Weights of a small transformer language model.
Size: width 256, 4 heads of 64, MLP 1024 squared ReLU.
Architecture: RMSNorm before each block, normalized queries and keys.
Training: 225M tokens, 6870 steps.
Each number is 128 + 32 x the weight over its row's rms, rounded and kept within 0 to 255. Layers, rows and columns count from 0. The size above them is the row's rms in percent of the matrix's.

# layer 2 MLP up, 1024x256, rms 0.151, rows 285-337, columns 192-255
size [112 110 115 118 110 127  60 105 115  42 109  53 117  93  39 131  32 120 110 122  43 100 107 109 119  23  99 119 111 109 107 121 110 111  25  99 103  95 116 111  99 123  60 119  35 108 115  28 106 127 100  99 106]
[[126  94 149 178 153 181 118 136 134  91 187 109 113 105 121 125 137 114  93  41 122 184 158 152 133 127 107  74 148  84  95 168 122 111  99 117 130 100 190 113 191 152 173 155 186 107 143 141 141  96 153 175  52  85 170 103 100 157 105 136  48 112 151 151]
 [142  91 183 186 137  73 117 131 127 147  87 169 113 152 134  88 116 150 118 103 145 175 170 107 159  99 156 216 104 144 101 139 107 122 130 170 155 152 103 138 132 127 128 119  67  91 108 110 108 145 123 139 179 107  57 111  83 104 104 212 101 109 111 148]
 [122 137 164 174 116 150 120  97  87 130 156 126 126 157 116  88  92 132 112 138  96 160  96 157 177 120 127 116 146 164 110 157 129 107 135 177 125 113 174 141 186 179 165 126 151  86 160 184 133  90  83 190 138 156 149 193 173 191 125 115 148 106 147 209]
 [144 158  97 118 108 143 178 185 129 125 118 126 120 159  61 142 131 105 179 195 128  99 141 181 131 168  96 140 108 126 215 133 128 127 142 176 142 146  97 142 161  99 111  86 148 173 160 150  98 118 142 157 194  60 145 143 169 130 119 123 187 190  84 156]
 [108 125 102 167  95 127 147  78 140 187 167  95 173 153  78  96  86 135 112 162 183  79 162 151  82 155 113 112  46  84 115 111  99 145 143 115 100 142 178 155  83 125 113 191 154 160 133 131 196 123 115 147 147 161 122 161 137  79 136  85 109 102 165 110]
 [189  99 167 153 163 114 127 114 155 127 120 114 195 116 169 132 131 116 114 133 120 133  68 147 102 163 158 121 108 100 143 163 145 123 190 166 129 102 140 128 132  65  92 147 154  96 150 128 107 111 130 160  73  68 113 173 122  93 133 113 143 136  90  70]
 [197 138 115 207 137 157 115 124 146 135 129 101 149 170 102 113 176 124 159 135  76 180 122 134 111  96 132 137 124 136 106 137 119 142  85 121 109 162 111 149 182 183 146 158 115  42 172 133 134 158 193 121 141  60 148 106  66 123 117 118 115 145 110 124]
 [151 139 155 177  69  59 149  77  97 170  91 141 130 135  99 114 118 116 179 134 131 101 156 129 147 168  78  97 160 145 119 132 122 147 111 133 125 132 163 190 138 132 110  82 156 118 127 125  92 136 114 137 171 139  90 195  67 120  99 100 129 138 186 149]
 [177 118 149 208 156 115  92  99 145 104 173 145 102 167 120 114 151 146 145 157 115 139 121 154 164 110  96 195 136  55  87 115  92 111 133 152 217  76 116 154 142 128 137 156 162  99  93 142 145 177  99 115 161  94 110 132 107  91 123  87 115 107 157  85]
 [154 137  74 143  96 165 142 135 130 164 108 113 151 200 175 126 113 146 189  48 130 115 156 108 200  86 125 121 103 216  78  75 113 159  73 137 148 116 130 133 120 149 113  91 150 116 133 114 159 105 174 155 143  50 128  96 129 193 147 107 135 128 149 173]
 [138 150 138 134 169 161 134 187 112 147  65 142 110 132 155 115 118 135 131 110 114 129 102 124 157 156  92 107 117  95  98 116 194 102 168 112 106 172 131 103 130 124 153 135 134 125 125 187  54 126 108 154 142 202 122 111  63  59 134 167 144 107  96  91]
 [128 181 162 209 101 123  95 195 136 125 153 127 146 186 153  75 158 151 163 111  94 181 108 166 134 170 168 119 110 188 104 116 144 155  82 113 123 111 122  49 145 113 149 122 140  66 172 127 110 149 154 176 123 141 145 105  85 173 160  92 105 104  81 122]
 [115 135  96 165 197 123 140 171 104 175 109 188 169 154 121 142  62 101 132 122  88  98 131  77 143  99 139 133 132  96 107  78 207 160 117  99 124 113 164  80  98 141  84 136  70 110 120 192 110 159 153 137 133 209 104 118 168 108 104 103 121 149 118 155]
 [109 159 133  99  78 143 129 150 106 146 150 160  79 127 103 158 106 167 172 189 114  88  92 160 157 130 157  80 158 122 131 117 165 195 125 161 203 111  98  80 126 158 115 130 172 109 152 136 125 133 109 119 115 135  91 147 160 167 118  42 114 153  62 149]
 [125 130 130 139 147  91 126  71 171 136  78 118  95 197 113  84  73 190 151 158  84 159 108 144 110 135 129 145 157 123 133 128 133  98 113 152 105 147 173 106 123  75 151 139  85  67 133 156  18 140 133 134 123  93 170 151  27 129 104 134 122 143  76 146]
 [138 123  98 190 127 135 127 122 111  86 114 120 174 106  75  67 116 206 144  83 152  96 136 162 160 124 143 123  85 121 150 137 116 115 134 117 102 103 132 136 133 105 116 227 159 127 118 109 149 117 141 143 120 154 122 122  78 152 151 119 113 135 148 116]
 [151 142  61 142 123 172 140 170 162  96  65  98 103 174 136  73  79 133 145 115 102 142  92 108 151 149  93 143 162 139 118  87 118  69  78 117 145  96 139  64 116 128 138 124 122 138 120 131 147  57 189 110 131  59 206 108 164  85 163  76  84  76  93 108]
 [116 135 110 155 108 141 198 115 119 100 144 110 144 126 149  91 134 115 165 188  92  65 108 115 151 193 120 135 143 136  91 159 100 146 127 156  55 144  81 144 180 116 164  82 180 132 122 127 125 133 150 145 106 127 137 132 190 111 104 161  83 117  87 144]
 [ 67 174 148 101 128 119 154 131 122  90 142 150 105 160 166 106 136 177 139 113 146 140 129 110 133 127 166 137 164 194 128 121 111 120 211  78 161 166 160 163 112 137 105 161 101 104 162  72  91 144 158  36 106 167 145 129  79 122 123 134  96 157 112 130]
 [153 121  75 113 132 112  86 146 131  68 118 147 119 100  71 149 123 128 162 107  85  96 143  89 173 136 120 125 156 131 144 107 123 122 143 108 158  91 117  90  95 133 142 198  91 113  98 156 138 141 158 128 114 144 165 102 190  74 143 102 141 146 174 133]
 [124 135 110  72 148 163 131 116  93 131 145 140 165 104 137 115 106 186 116 125  99 123 130  99 188 155 116 181  88 156 118  98 124  87 101 158 120  57 165 184 102 122 150 136 139 105 197 119 110 149 157 145  79 141 132 184 121 115 102 138 133 126 128 142]
 [205 171 139  61 105 166 133 109 111 160  90 107 143  91 102 190  92 155 125 141 116  86 129  64 131  70 146 122 118 119 143 108 156 160 136  71  79 100 142  70 143 118 150 146 131 151 154  81 117 124 116 138 140  94 102  73 134 144 152  71 116 142 128 161]
 [ 89 164 136 110 130  70 178 165 181 177 192 122 126 149  54 112 140  76 119 162 195 101  71 191 114 159 166  51 170 136 133 152 123 145 103 111 150 150 140 105 185 135 127 114 106  84 127 112 170 155 151  89  63 110 151 172 113 133 172  83 105 101 100 100]
 [184 100  58 145 158 151 111 141 158 114 140 106 154 109  73  90 144 135 134 113 100 155 138 126 104 122 198 155 143 190 158 110 104 144 142 163 113 108 115 185 146 155 148  75 114  72 150 145 187 114 136 119 128 131 160 127 120 126 126  55 153  97 118 161]
 [132 149 135 167 111 135 110 181 182 165 148 198 151  98  79 172 161 167  66 111 158 127 120  77 164 178 127 119 149  80 111 103 116 127 119 143 148 148 134 102 154 115 141 101 103 122  99 129 126 163 101 176  99 147 108 186 147 147 124  51  97 142 121 169]
 [134 124 143 173 167 133 111 107 138 153  96 110 154 173 119  74 110 154 129 134 114 168 119 131 150 126 138 100 126 113 100  91  99 106 117 103 144 169 135 111 124 146 159  67 155 120 122 114 133 129 146 129 114 120 141 128 106  96 151  72 167  28 140  82]
 [107 172 117  50 143 146  87  91 126 132 151  99 121 161  97 107 142  71  71  94 120 163 121 102 163 120 149 109 158 114 161 150 147 158  91  92 176  99 127  90 112 174  87 129  83 114 136 115 213 150 137 169 122 133 134 132 164 163 106 132 113 144 124 115]
 [151 102 149 101 144 178 114 106  86 123 186 137  47 122 104 156 112 100 111  91 198 117 141 158 147  91  93 149 120 120 124 148  79 130 128  97  58 157 130 121 139 129 169 147 168 101 141  81 159  92 222 236 119 126 143 163 104 129 124  84 121 214  76 118]
 [123 174  88 178 173 126 156 145 143 120 121  72 130 133 125  95 123 143 162 135 138 134 136 105 102 119 201 140 156 156 123 138 151  64 150 154 148 127 120 189 113 158 135 141 121 114 155 125 163 202 146 155 133 130 171 137 102  92 134 209  47 152 137 146]
 [118 148  98 110 102 156  90 142 141  48 156 111 124 117 108 128 119 115 179 164 129 149  98  66 111  80 166  81 106 165 142 167 210  91 131 107 125 168 108 120 129 129 126  98 133  85 159 142 127 139  78  74 168 113 127 161 146 126  77 141 169 100 134 142]
 [143 165 101 139 124  82 122 117 138  93 137 176 150 137 145 146 124 110  86 152 111 117 166 159 104 133 141 144 120 108 125 130 209 140 107  92  91  60  83 163  95 123 165 153 138  92 104 163 154 111 182 141 158 128 155 143 140 215 138  75 154 116 105 133]
 [133 156 128 184  90 164 121 103 150 149 124 163 125 184 135 110 117 158 153 166 125 156 109 184  60 113 124 106 146 124 131  76 143 125 101  82 132 120 128 136 158 142 161  78 157 145 109 115 151 164 111 191 113  67 118 155 136 142 122 135 123 139 155 112]
 [119 110  66 135 193 139 121 104 151 104 141 106 128 149 160  66  99 162 142 112  94 131  63 123  33 104 124 117 151 187 110 148 139 128  96 159 125 157 188 200 139 140 125 158 105 134 145  67 153 110  80  72 108 115 168 162 136 117 101 115 125 140  92 139]
 [130 142 133 122 116 106 157 139  62 117 180 119 138  39 144 105 129 124 186  89 136  93 136  87 138 170 170  98 136 126 147 127 153 125 136  97 190 179 125 154 118 154  93 152 106 174 146  78  74 121 126 122 118 109 111 198 153 147  91  76  85  48  78 156]
 [102 124  99 149 121 119 173 138 147 127 150 155 162 136 119 158 141 172 135 131 161 108 101 127 151 142 169 120  53 102 119 120 148 102 129 138 155 164 177 146 134 168 133 111 118 110 117 121 170 171 140  93 142 123 177 179  71 131  90 106 111 128  60 122]
 [102 151 157 118 158 148 107 129 133 207 187 119 123 185 104  99  64 150 119 149 107 131 111 142 122 117  45 132 129  90 188 130 123 132  81 118  96 131 112 129 198 158  88 132 140 173 139 173 153  90 177 141 137 112 118 174 134 124 182  83  93 122  80 141]
 [175 131 142 141 140 146 100 161  43 139 112 119 104 169  89  83 124 116 119 117 131 104 130  80 141 159 169 119  89 150  90 117 132 121 118  97 147 167 170 132 123 109  91 120 127 139 194 179 127 158 142 171 111 157 158 188 158 173 189  69 107  74 178  97]
 [ 40 161 129 120 147 117 183 178 155 130 108 104 100 163 175 165 160  69  94 109  93 163 136  84 130  67 164 112 138 104 142  78 123 139 129 146 183  74 143 192 109 159 130 165 127 104 186  77 149 115 216 110 149  85 134 130 133 151 152 146 155  89  96 172]
 [164 145  94 196 151 125 156 158 159 169 121 171 144 188  82 102 105  92 233 144 101 117 106  92 153 129 107 174 101 105 123 160 177 126 122 153 101 141 106  73 105 141 137 107 171 121 121 177 141 124  77 117 157 115 124 111 143 147 136 117 133 157 104 172]
 [132  95  87 133 125  60 123 139 114 171 125 145 102 134 146 126 105 109 102 148 119 155 120 209 181 144  89 138 142 147  37 175 118 164  71  77 146 134 100 137 145  82 121 149 115 135 149 126  97 135 143 170  65 101 146 156 167 124 208 181  64 119  91 116]
 [ 87 168 131 157 117 132 157  66  62 210 134 130 101 134  91 138 168  92 118  90 141 141  95 170  91 158 183 193 163 148 100 180 143 118  99 163 134 112 143  50 218 145 121  93 143 122 121  99 136  71 105 136 178 118 116 121  69 110 127 136 127 115 190 178]
 [146 151 136 138 169 140 105 138 141  81 147 101  95 157 140 122 137  97 113 146 160 125  98  95 162 111 124 113 140 104 160 131 173 105 144 147 124 148 151 129 181 136  89 116 159 166 133 126 127  84 149 124 174 138 107  99  73 129 136  78 124 141 141 120]
 [124 106  92 117 155 168 188  92 161 152 117 146  53 186  98 120 100 189 126  51 136 172 121 159 156 130 192 115 102 146 119 132 151 121  80 146 159 113 164 146 140 122 129 127 119 112 143 131 104 138 160  85 196  83 182 107  96 164 118 114 183  52 127 169]
 [154 163  79 122  93 128 166 140 148 202 154 110  85 180 168  99 127  77 161 179 120 181 178 108 154 105 155 123 109 161  74 127 143 154 171 139 160 126 107 159 164  97 155 161 147 157 143 171 127 112 119  83 123 129 123 116 187 133  63 118 141  74  93 172]
 [121 127 129 215 146 139 112  78 101  79 136 160 147 155 152 131 141 126 137 118  98 181 163 170 149 168 145 194 112 140  86  98 102 130 148 127 135 154  66 106 180 152 104 147 169  70 159 123 133 127 211 132 120  95 126  92  67 145 139 112 114 148 112 124]
 [136 146 121 136 143 124 108  65 136 107 155 129 141  71 122 109  95 175 189 161 153 143 186 152  80 106 110 130 108 103 118 171  89 123 107 114 138 165 100  80 147 113 160 123  54  68 147  87 157  95 108 131  87 134 109 157  67  83 121 162 179 122  76 104]
 [ 76 193  89  98 102 190 114 120 168 110 149  83 174 138 127 125 155 158 155 101 135 104 122 134 114  86 132 107 103 167 176  98  88  62 159 110 113 149 137 108 162 170 162 129 144 141 154 119 115  95 122 175 139 144 234 119  96 108 153 140 150 158 133 126]
 [145 145 108 184 205 162 109 130 179 110 137  96 107 135 104 125 122 179 157  52  86 126 178 182 148 167 162 124 122  80 133 132 115 145 129 143 185 191 118  82 154 109 104 146 157  94 200 142 145 124 131 127 147 103 150 131 103  98 143 105 107  90  97 117]
 [187  94 144 126 141 123 112 128 169 120 172 136 184  78 110  75 145  82 131 116 109 125 156  91 137 184  62 151 120 125 127 116 130 138 110  77 158 156 195 150 152 166 127 132  83 108 125 143  88 151 179 137 167 103  89 164 203 135 163 152 125 176 101 121]
 [144  75 156 105 104 175 160 102 113 171 107 171 178 127 127 132 128  89 126 128  87 150 138 139 181 150 117 147 170 119  59  99 110 127 124 162 167 135 157  85  62 153  81 140 135 131 142 101  65 149 134 143 130 112 160 136 108 170 102 131 121 120 139 136]
 [137 133 142 109 131 146 134 120  80 120 139 177 156 139 136 158  66 146 153  80 170 175 114  84 218 182 105 158 151 130  89 147  96 138 107 154 202 119  97 119 127 118 117 171 130 106  53 113  70 204 128 147 173 148 110 141 165 131  90 107 104 152  81 201]
 [157 128  77 153 114 114 122  98 110 111  84 221 144 136 169  93 182 141 148 125 120  70 108 135 159 157 148  86 150 132  95  91 136 155 133 167 152 170 146 160 111 159 121  81 159 157 137 117  94 148 115  97 107 120 162 111 113 149 136  85  45  74 156 164]
 [127 148  91 163  89 102 157 139 114 129 165 119  93  84 154 106 113 206  78 182 111 140 109 144  93 161 141 145 210 206 191 136 122 125 120 132 101 195 127 100 139 160  93 178 138 101  68 170 119 103 124 137  82 133 128 104 161  88  81 111 163 122 110 186]]
# layer 2 MLP down (transposed), 1024x256, rms 0.148, rows 285-336, columns 192-255
size [111 105 111 116 104 118  71  98 108  47 106  58 116 100  37 122  31 112 108 118  49 103 107 110 109  15 107 114 111 104 104 110 110 111  15 109 101 104 110  99 102 111  54 103  34 108 106  21 101 118 107  98]
[[115 130 138 102 127 144  83 129 121  93 180  97  96 104 121 139 178  83  76  96 130  97 186 125  96 125 161  38 188 115 106  93 184 144  97 145  98 130  99  78 114 145  97 105 188  94  91  92 151 108 140 106  93 155 156 145 142 157 104 171  90 103 119 119]
 [ 92 163  75 105  91 142  81 118  87 112 139 146 139 131 111 195 156  47 148 132 111 178  83 117  97 135 106  86 148 156 103 119 197 128 123 106  93 110 158  90 153 137 105 124 104 115  97  60 163 138  97 131  58 172 126 138 117  94 179 157 162 149 100  77]
 [108  87 177 146  81 127 126 152  54 113 150 165 170 105 113 100 140 148 106 106 157 107 111 174 132 101  92 137 141 145 151 108 108  74 110 121 134 157 124 153 206 159 155 119 100  94  75 206 113 109 162 129 105 187  99  94 155 183 178 144 123 210 121 187]
 [128 173 115 119  86 131 113  74 145  50 189 137 148 110 146 139 110 133 150 145  67 143 126 119 169 121 159  75 103 145 120  49 100 148 144  92 128 164 130 127 126 199 109 119 123 154 102 131  70 132 116 114 212 118 126  91 117  89  82  76 185 132 117 137]
 [148 133 160 121 128 172 137 100 109  60 105 117 102 176 170 155 161 184 164 148 189 124 137 157 142  46 138 154 122 130 113 112 144 157 177 129 179  96 101  60 123 134 140  98 185 131  78 121 108  99 128 121 105 127 164  58 182 143  84 130 168 137 147 117]
 [126 159 168 102 182 179 121 130 132 184 190  98 139  92 183 141 101 158  92 123 117 120 151 139 157 157 135 123  91 137 114 116 164 108 134 143 101  90 139 141 137  69 100  84 131 152  46 133 141 107 157  97  76 126  73 125 143 149 120  79 134 141  79 126]
 [114  77  65 126  76 150  79  41  51 151 112  99 105  53 129 120 133 134 102 109 162 102 114  87 140  96 103 139 101 137 163  89 111  82 102 129 141  71 127 119 155  95 139 142 177 161 116 112 126 181 162 199  92 136 179 118 168 100 120 133 122 137 140 119]
 [110 135 164 124  92 140 115  83  88 144 169 163 138 193 195  84 145 174  97 132 114 210 164 152 132 108 134 105 138  66  69 127 116 160 134 127 118 156  74 123 180 115  92 116 160  78 152 124 109  98 114 185 151 179 116 118 145 128 148 171 112 158 155 127]
 [126 138 128 146 112 175 145 143  90 153 140 105 149 142  65 140 125 131 135 119 115 172 121 142 145 128  89  99 224 182 102  61  77 175  23 123 151 131  89 127 199 133 121 134 107 119 109 172 113  65 139 129 102 151  72 121 115 108 171 145 128 164 165 125]
 [121  80 153 136 118 154  77  74  73  55 135 134 127 125 180 106 122 146 158 148  89  87 137  87 182  82 101 135 168 149 110 132 109 109 125 146 107  89 165 159  48 167 111 167 116  82  64 142  96 143 118 169 124 124 124  98 131 114 130 193 162 145 125 125]
 [158 160 130 142 112 163 180 108  89 115 116  58 125 148 108 134 119  55 164 148 148 105 146  98 115 104  82 128 149 140 204 134 121 130 160  91 130 143 123 137 103 153 199 133 147 117  87 135 162 144 148 201 144 209 167 115  71 131 109 156  89 126 115 174]
 [134 180 123 167 147 110 114 126 108 157 147 104 125 111 106  84  96 108 104  90 115 104  33 132 146  90 163 124 116 132  77 125 141  99  98 134 113 115 141 128 145  90 128  82 166 193  72 124 169 138 161  84 161 154  43 152 108  95  77 228 152 138 209 140]
 [109 110 138 151 128  96 124 121 178  91 194 158  88  98 135 142 127 154 113  92 172 109 161  80 118  89 143 138 145 146 191  98 126 196 109 160 109  87  78 136 105 180 137 112 166 180 100  83  95 154 153 147 136 198  64 150 120 106 106 170 161 119 143  69]
 [ 52 114 176 101  78  70  96 108  76 111 194 143 106  79  88 178 134 106 155 163 150  98 127 126 165 202 161 129 144 111 164 126 116 144 117 146 121 124 143 146 104 139  36 115 125 116  87 123  98 147 196  82 188 136 144 142 163 139 109 107 178 165 147 131]
 [161 121 141 142 116 120  98 158 125 115 154  90 167 112 173 118 147 112 145 157  90  90 165 146 116 122  77 145  52  82 220 112  86 146  83 131 146  93 133  75  64 126 108 124 157  97 133  84 121 123 114 161 188 144  69 124 153 156 118 152 138 150  96 167]
 [138 109 127 116 125 116 119  80 103  70 139 117 114 176 104 128 116 143  94 122 183  98 101  90 117 150  71 128 127 156 102 158  90 116  92  84 147 100  86 151 169 146 178 147 136  75  88 187 113 126 130 217  74 125 150 210 138 139 132 106 126 132 185 134]
 [176 144 167  98 162 162 116 149 141  86 128  82 136 128 131 108  84 154 166 143  94 145 188  51  89  96 127 159 198 132 118 127  66 112  99 123 125 140  39 125 161 157 101  95 136 131 129 153  77  96 138 108 107 139 155  61 130 109 101 138 138 146 157 152]
 [169 128 176 141  69 147 125  78 131 143 116 109 126  76  83  92 218 134 125 112 166 102  75 130 108 149 115 122 127  97 140 110 169 104 154 152 175  87  87 145  68  52 160 178 125 129  88 137 134 125 145 116  81 176 106 123 142 166 152 137 140 130 126 134]
 [126 108 137  72  69 121 114 194 169  50 130 154 130 115 168 181 146 110  83 179 118  76 143  98 155 145  65 135 142 120  96 182 179 139 119 178  90 105 137 136 115 115 153  52 124  91  80 189 213 173 140 150  90 124 179 110 136 108 122 107 154 144  94  95]
 [ 41 148 132 160 148 147 123  85 126 132  75  61 179 111 161 111 117  77 113  87 140 116 169  83 106 106 135  91 131 148 163 141 123 161 125 134  98 106  30  96 137 101 142 111 109  79 170 153 136 103  52 141 115 142 149 147 110 172 206 147 142 119 154 195]
 [143 139  79 124 104 114 119 154  56 116 127 154 161 107 141 195 170  83 122 114 115  89 150 177 140 121 120  92 129 175 135 196 104 110 111 117 180 195 119 161 150 102 133 149 164 118 129 121 110 111 170 101 176 124  99 122 132 154 199 146 117 111 139 166]
 [156 138 119 109 165 173 162 115 109 130 139 150 177 144 102 162 166  44 116 187  72 160 152 136  37 150 150 123 167 148 106 149 109 139  90 178 102 161 158  92 138 148 147 119 154 136  73 138 188 144 101  96  93 146 140 133 130 147 162 141 129 178 140 117]
 [ 51 100 110  84 116 132 118 108 105 122 139 122 120 114 105  84 174 161 139  95 129 132 126 148 183 141  65 147 125 130 151 140 130 138 102 148 149  96 168  75 192 149 196 130  73 151 141 202 139 162  85 120  64 174  73 117 192 143 159 175 125 137 156 101]
 [114  88 110 137  70  98  88  96 197 107 149 134 141 131  74 100 155 110  39 192 148 158  88 169 164  97 144 125 109 106 146  99 193 163 110 145  57 159 137  48 111  80 116 206 120 110 139 137 125 106 121 142 127 120 159 162 124 173 136 131 129 123 103 164]
 [103 118  90 121  87 121 132 117 182 163 106 174 131 154 157 144 204 198 109 158 148 133 147 153  77 119  94 142 107 118 117 105 142 104 199 166  67  79 143 110 105  97 149 134  96  89 160 106 106 145 113 175 111 163 144 179 114 141 133 131 110 108 124 134]
 [114 149 141 129 121 125 132 139 163  77 165 149 170 134 104 110  77 166 124 135 140 119 140 153 158 127 136 126 169 147 118 109 142 110 127 123 160 150 139 144 141 105 161 193  75 142  90 110 128 116  75 198 154  98  81 146 120 157 186 137 165 107 138 138]
 [146 180 131  66  74  87  92 153 120 144 173 178 123  93 129 123 173 103 137 138 107 136 178 142 134  62 174 143  89 104 103 140 132 127 108 171 130 148 112 110 104 174 137  88  75 154 110 104 138 119 125 150 115 152 155 131 149  81 153 160 132 151 135  33]
 [149 126 147 200 114 139 160  96  86 137 151 154 163 125 105 108 152 192  87 175 128 132 132 106 131 142 125 151 155 139  83 103 157 139  94 148 160 115 104 128 124 115 159 179  97 114 141 151  49 140 156 141  77 141 186 122 127  96 151  95 136 152 147  86]
 [112 101 129 141 147  93  97 143 111 142  86 117 116 105 105 110 167 136 161 164 124  93  74 116 130 144 105 172 167 157 143 128 129  50 117 146 125 163  86 133  85 119 110  95  93 153 160 127 193 171 109 162  93 121 157 177 101  93 163 161 136 211 154 161]
 [118 125 146 117 164 164 127 133 112  99 144 124 117  93 131 199 145  89 143 121 167 136 110 126 133 142 141 158 120 100 115  67 195 146 111 105  62 131  95  99 179  75  97 157 172 123 103  38 166 138 137 152 192 200 131 101  74 146  88 117 172 124  99 150]
 [129  86 155  73 113 135  79  76  94 144 137 132  92 183 124 118 136 122 133 137 134  71  92 102 148 103 120 141 107  83 117 115 154 111 182 182  99 135 146  52 103 141 177 108 158 141  84 173 122 102 116 206 142 172  87 118 150 150 167 113 100  77 140  97]
 [148 170 102 131 135 125 139 103 115 101  90 122 135 151 148 108 133 103 148 175 112 119 142  85  86 140 120 141 134 113 163 128 143  94 102 158 126 118  78 144 108 126 189 121 121  89 101 128 178 166 146 109 205  92 109 114 150 131 112 109  81  83  93 116]
 [ 88 146 121 135  73 143 106 115  93  92 109 122 159  78 136 162 112 105 112 131 147 128 178  84  74 110 128 174 121 131 122  56  99 143 137 124 111 117 152 103 170 141  93 143  99 158 120 135 161  85 121 181 128 147  91 135 159 150 152 114 124  93 124 106]
 [110  96 134 125 105 141 128 181 143  70  83 125 144  92 163 124 169 143 111  96 154 141 164 108 147 105 157  69  91  61 142 107 167 110 167  80 102 122 161 108 138 127 109 102 163  96  59 124 137  60 103  79 142  95 148  80 108  89 151 108  50 122 134  50]
 [144 154 144 166  96 155 135  93 120  93 131 152 127  90 118 139  89 104 104 138  94 109 102 154 171 109 112 126 206 128 116 150 129 116 113 177 151 143 161  67 127 143 140 155  88 156  93  63 106 102  92 158 140 130 124 113 121 173 176 116 110 154 118 112]
 [137 113 150 138 128 105 138  89 153 129 231 139 146 155 140 147 107 111 132 169 101 113 101 163  97 184 109 129 169  72  95 134 145 152 142  92  96  91 119 142 149 122 143 132 148 156 102 129  63 147 191 160 100 137  89 185  75 153 178 124 128 150  88 175]
 [ 90 138 184 148 131 102 165 129 166 148 152 177 113  63 132 214 151 100 113 115 122 109 141 126 109 211  92  80 151 121 147 121  65 145 167 118 133 123 116 123 111  83 143  60 124 125 142 133 155 103 119 133 160 191  80 116 158 167  78  97 128  87 149  89]
 [107 167 176 114  72 138 114 151 118 143 106  85 178 102 118 177 140 152 122  54 100 123 138 112  87 151  69 120 139 138 174  64 183 115  35 171 156  97 110 102 159 145  95 121 120 133  90 125 211 175 181 114 127 103 143 116 174 150 106 198 142 126 148  59]
 [117 126 151 105 111 104 146 171 177 151 187 153 137 180 119 137 128 121  93 114 116 121 142 112 113  86 177 169 157 143 175 129  74 130 158 100 116 206 125  99 115 131 163 124 144 124  67  70 137 196  92 119 159  78 115 115 192 145 125 172 126 105 192 143]
 [ 63 152 164 110  99 103 163 161 143 103  80 123 142  89 115 178 125  82 117 103 149  85 125 131  83 148 148 154 148 122 221 138 116 126 143 126 132 122 111 116 116  83 117 107 159 168 109 108 140  89  87 153 147 128  94 206 137 124  94 174  91 156 140 104]
 [130 170 173 113 130 149  80  99 146 202 145 144 207  91 119 163 127 114  90 146 123 134  85 122 147 139 145 173 154 119 145 147 140 134 118 140  63 111  75  79 122  63  75 160 170  56 129 113 157 149 115 111 172 169  70 166 111 144 139 126 165  85 155  85]
 [178 127 153 145 164 118 188 155 111 131 144 101 129 163 174 129  93 137 186 104 133 130 114 125  21 123 152 161  92 111 197 178 171 148 138 173 105 148 118 110 170 131  78 139 115 165  99 158  71  89 216 145  72 147 123 100 100 135 184 206 149 142 137 121]
 [106 146 138 158 161 160 136 166 119 116 178 115 185 117 108 135 184 150 197  84 106 130 170 152 130 107 144 173 130  86 132 145 188 133 101 108 137 158 116 157 113 135 133 132 126 137 168 100 127 107  66 128 122 132 114  72 134 124 121 111  95 118 155 113]
 [ 82 106 118 152  89 107 123  96  86 128 100 101 145  94 146 157 146 120 109 103  88 116 137 172 147 106  98 139 141 170 160 127 104 114 137 152  70 152 163 123 149  89 101  97 100 164  52  77 121 159 127 137  95 153 127  79 103 123 159 151 120 137 161 110]
 [131  58 145 124 125 125 108 140  81 116 158 156 175  56 113 126 140 104 118 149 161 101 131 159 126  81  95 139 113 129 147 138 131 156 144 127  89 129 136 153  38 116 108 135 165 181  57 138 103 178 134  83 193 143 123 182 190 165 158 177 106 145 160 153]
 [ 97 136 114  99 159  88 107 152 132 190 107 113 107  86 162 128 131 153  77 115 143  87  89 152 142 123 129 120 143 126 121 171 149 144 130 112 157  72 115 148 179 103 108 136 144  94  96 140 100 130 103 155 106 103 110 149 127 137  87 106 147 145 116 160]
 [131  67 147 116 168 146 175 102 161 131  78 120 105 139 121 101  67 101  84 131 130 171  83 100 133 117 134 153 128   9  58 141 113 115 132 126 139 126  89 170 129 123  73 127  89 125  99  75 125 151  94 113 116 140 131 142 133 106 172 104 129 160 161 151]
 [143 138 204 129  88  88  97 170 143 131 123 167  95 136 183  95  96  88  93  72 143 142 144 174 148 160 185 135 155  96 158 121 132 148 123  66 122 208 100 164 194 138 126 110 146 128 150 141 132 105  13 129 133 155 116 113  81  85 143  98 131 133 140 114]
 [108 172 149  85 130  89 112 146  84 155  93 142 181 164 189 147 129 124  98  71  75 166 141 134 171 122  89 122 158 124 105 161  92 120  89 179 116 109 147 126  98 145  91 173 157 118  76 137  89  89 143  98 109 180 117  86 132  97 107 116 135 104 198 111]
 [198 115  92 144 158 119 151 124 152  99 135 150 203 161 107 170 114 127 119 115 155 153 118 165 163 146 118 127 125 141 113  91 193 160  61 184  79 127  75 102  90 177 119 151  96  46 128 131 151  91  88  56 123 121  99 157 195 178 106 108 141 101 121 166]
 [115  87 116 144 146 115  69  86 100  80 159 128  33 114  94 147 154 103 198  90 169  87  99  50 152 146 105 122 127 105 142  91  97 169  78  98  99 151 109 129 102 103 134 154 107  58 151 118 166  77 101 122 124 114  70 117  82 167 109  99 142 105 121 132]
 [115 124 201  99  98  98  75 142  88 128 160 114 147 136 160 174 152 107 162 151 120 157  93 136  98 181 114 134 149 123 139 176 132 145 120 133  99 113 122 117 179  92 114 176  77 166  74 124 156 132 138 146 123 147 144 113 116 151 161 118  25  84 174 123]]